From a checkpoint of a small transformer trained on Wikipedia.
Training: a variant of Adam for these matrices, 115M tokens, 3501 steps.
Each number is 50 + 12 x the weight over its row's rms, rounded and kept within 0 to 99. Layers, rows and columns count from 0. The size before them is the row's rms in percent of the matrix's.

# up: layer 5 MLP up, 512x96, rms 0.171, rows 164-177, columns 0-47
# down: layer 5 MLP down (transposed), 512x96, rms 0.146, rows 164-177, columns 0-47
up164 100:37 67 66 60 40 37 52 62 34 50 36 57 36 42 71 49 48 30 43 53 28 47 57 60 58 60 56 45 44 84 62 51 52 50 51 55 43 60 51 53 55 53 43 37 58 23 50 79
down164 088:50 34 47 53 55 51 42 51 59 47 59 62 46 58 45 63 59 42 53 42 59 43 32 49 40 48 68 46 64 53 33 37 55 75 44 51 73 36 36 53 40 66 60 61 40 49 36 50
up165 100:48 48 56 72 52 80 39 51 56 50 53 44 45 49 29 38 53 61 24 48 50 49 61 36 51 69 23 65 42 44 56 41 45 44 58 45 79 53 52 38 63 31 73 34 34 50 44 65
down165 108:48 47 44 43 49 39 47 44 51 65 49 34 48 45 62 67 43 36 57 51 50 61 47 62 46 26 76 33 63 57 47 41 48 65 42 56 57 43 54 48 25 54 54 48 64 56 48 56
up166 114:37 53 50 49 52 43 58 57 34 43 53 39 40 46 53 51 52 37 19 35 51 49 40 52 21 64 52 44 49 46 59 59 50 53 69 57 42 70 52 45 43 67 46 36 67 19 45 52
down166 095:56 56 38 49 51 56 53 48 61 34 62 36 36 58 51 63 51 38 56 45 60 53 47 53 56 78 51 55 55 40 47 71 51 49 51 64 50 53 45 26 52 43 74 48 42 12 34 61
up167 090:33 38 50 39 48 43 45 66 52 37 59 36 61 46 50 79 72 41 54 53 68 48 42 63 68 50 53 30 59 71 57 55 60 84 51 52 54 45 72 64 61 57 58 28 43 57 56 54
down167 096:47 58 81 43 46 57 64 49 54 33 52 48 32 39 36 48 40 46 80 57 55 38 70 43 38 39 38 49 49 21 27 34 56 42 65 51 54 59 36 32 38 50 30 64 55 35 59 43
up168 099:44 53 57 62 54 49 67 26 56 53 52 29 36 42 39 56 67 55 39 60 72 79 65 52 66 49 66 50 41 61 67 58 46 71 61 47 74 50 44 52 50 44 43 70 56 49 57 45
down168 091:42 50 36 52 70 49 56 68 41 13 58 37 67 42 64 39 58 41 57 54 25 54 49 46 36 43 44 51 57 45 47 46 53 49 37 48 31 49 38 34 59 65 54 36 43 39 40 67
up169 093:50 44 74 33 59 53 61 41 54 71 48 58 53 37 55 50 55 75 60 79 53 57 28 54 56 36 51 53 54 27 51 54 41 58 70 46 64 62 53 42 25 41 61 60 62 49 40 59
down169 093:30 43 46 75 44 52 41 32 26 61 47 49 46 38 57 39 47 40 47 40 36 66 75 53 61 35 65 59 61 62 59 55 57 44 50 58 47 39 52 42 41 44 26 36 46 44 44 33
up170 096:40 75 49 61 55 49 53 65 51 36 53 35 32 66 45 33 72 47 46 58 21 34 51 61 78 63 51 53 36 52 51 45 24 57 54 61 60 41 66 39 71 44 30 60 45 37 43 58
down170 101:47 60 48 49 26 40 52 46 49 51 63 48 57 41 79 38 55 42 43 55 66 66 39 46 44 34 45 50 53 49 69 45 49 39 53 40 43 41 60 76 57 58 62 57 38 74 63 41
up171 107:65 54 40 37 62 42 55 50 43 48 40 55 33 25 28 62 70 51 48 52 62 50 53 45 65 47 30 32 59 29 56 70 49 49 46 59 43 53 55 55 24 46 36 42 61 50 55 44
down171 108:44 34 47 64 37 44 50 41 39 43 38 45 52 54 68 61 53 56 58 45 40 49 50 86 56 55 75 56 36 51 35 40 69 54 66 51 52 43 45 44 57 65 37 46 36 63 37 42
up172 093:50 66 69 36 74 37 71 42 44 60 54 27 40 46 61 56 43 34 63 69 43 57 38 64 55 49 33 54 42 50 30 63 50 56 73 56 63 48 51 25 46 45 66 61 43 50 44 46
down172 096:53 35 51 61 56 55 33 50 68 54 39 60 54 40 46 49 45 63 42 52 58 59 56 50 64 49 56 71 64 64 65 44 62 49 41 65 27 49 50 67 51 43 18 52 60 19 43 53
up173 107:57 53 47 57 57 60 69 50 36 39 38 47 20 55 37 56 52 48 37 57 50 55 53 64 37 85 23 48 51 65 41 56 55 48 54 48 58 37 62 61 28 45 43 30 66 54 54 37
down173 100:33 57 52 31 38 29 42 57 52 58 43 56 56 62 57 46 27 39 61 68 50 57 43 58 48 32 52 48 70 33 60 43 57 74 57 64 29 36 55 53 40 62 76 38 45 43 41 33
up174 097:64 58 57 51 34 65 35 62 53 28 58 46 40 32 38 65 61 40 37 68 55 50 35 54 85 37 60 57 44 50 36 78 47 60 52 70 59 66 55 45 66 51 59 43 27 40 61 39
down174 098:73 55 47 50 44 31 41 38 57 40 44 52 36 49 44 42 62 44 42 47 39 39 36 68 41 64 52 75 67 44 59 45 34 40 46 44 74 41 56 49 30 57 58 60 76 64 43 56
up175 107:51 67 62 37 48 35 64 27 61 46 47 30 60 46 57 38 45 82 50 50 52 71 70 52 62 54 36 48 29 75 28 41 68 56 58 54 46 49 71 40 41 40 44 56 62 48 43 45
down175 110:64 47 32 57 53 59 30 71 42 44 79 72 37 48 51 48 62 60 56 40 34 53 49 48 49 48 55 59 51 46 58 44 49 42 71 25 56 63 46 61 48 55 44 58 39 45 59 61
up176 106:35 44 61 47 27 41 56 44 41 41 43 55 44 52 57 55 46 64 58 57 47 53 56 50 64 53 54 61 36 40 23 56 46 40 37 68 56 76 65 55 40 72 54 40 26 32 31 32
down176 114:56 55 54 39 59 64 50 35 64 37 35 55 59 43 43 94 40 45 52 43 50 28 47 48 52 44 55 49 49 48 61 41 73 70 42 37 51 55 59 67 38 46 59 71 44 41 36 66
up177 086:28 56 53 64 45 41 24 44 30 63 46 52 50 43 63 53 39 52 44 69 67 41 28 65 38 45 62 49 25 51 55 77 52 60 45 39 50 55 37 58 39 54 34 33 50 31 72 45
down177 089:71 35 35 43 68 55 67 51 85 31 44 48 50 42 51 54 57 40 35 25 43 42 56 41 55 71 50 29 38 58 45 40 51 27 73 43 50 60 30 32 41 49 53 47 66 55 48 55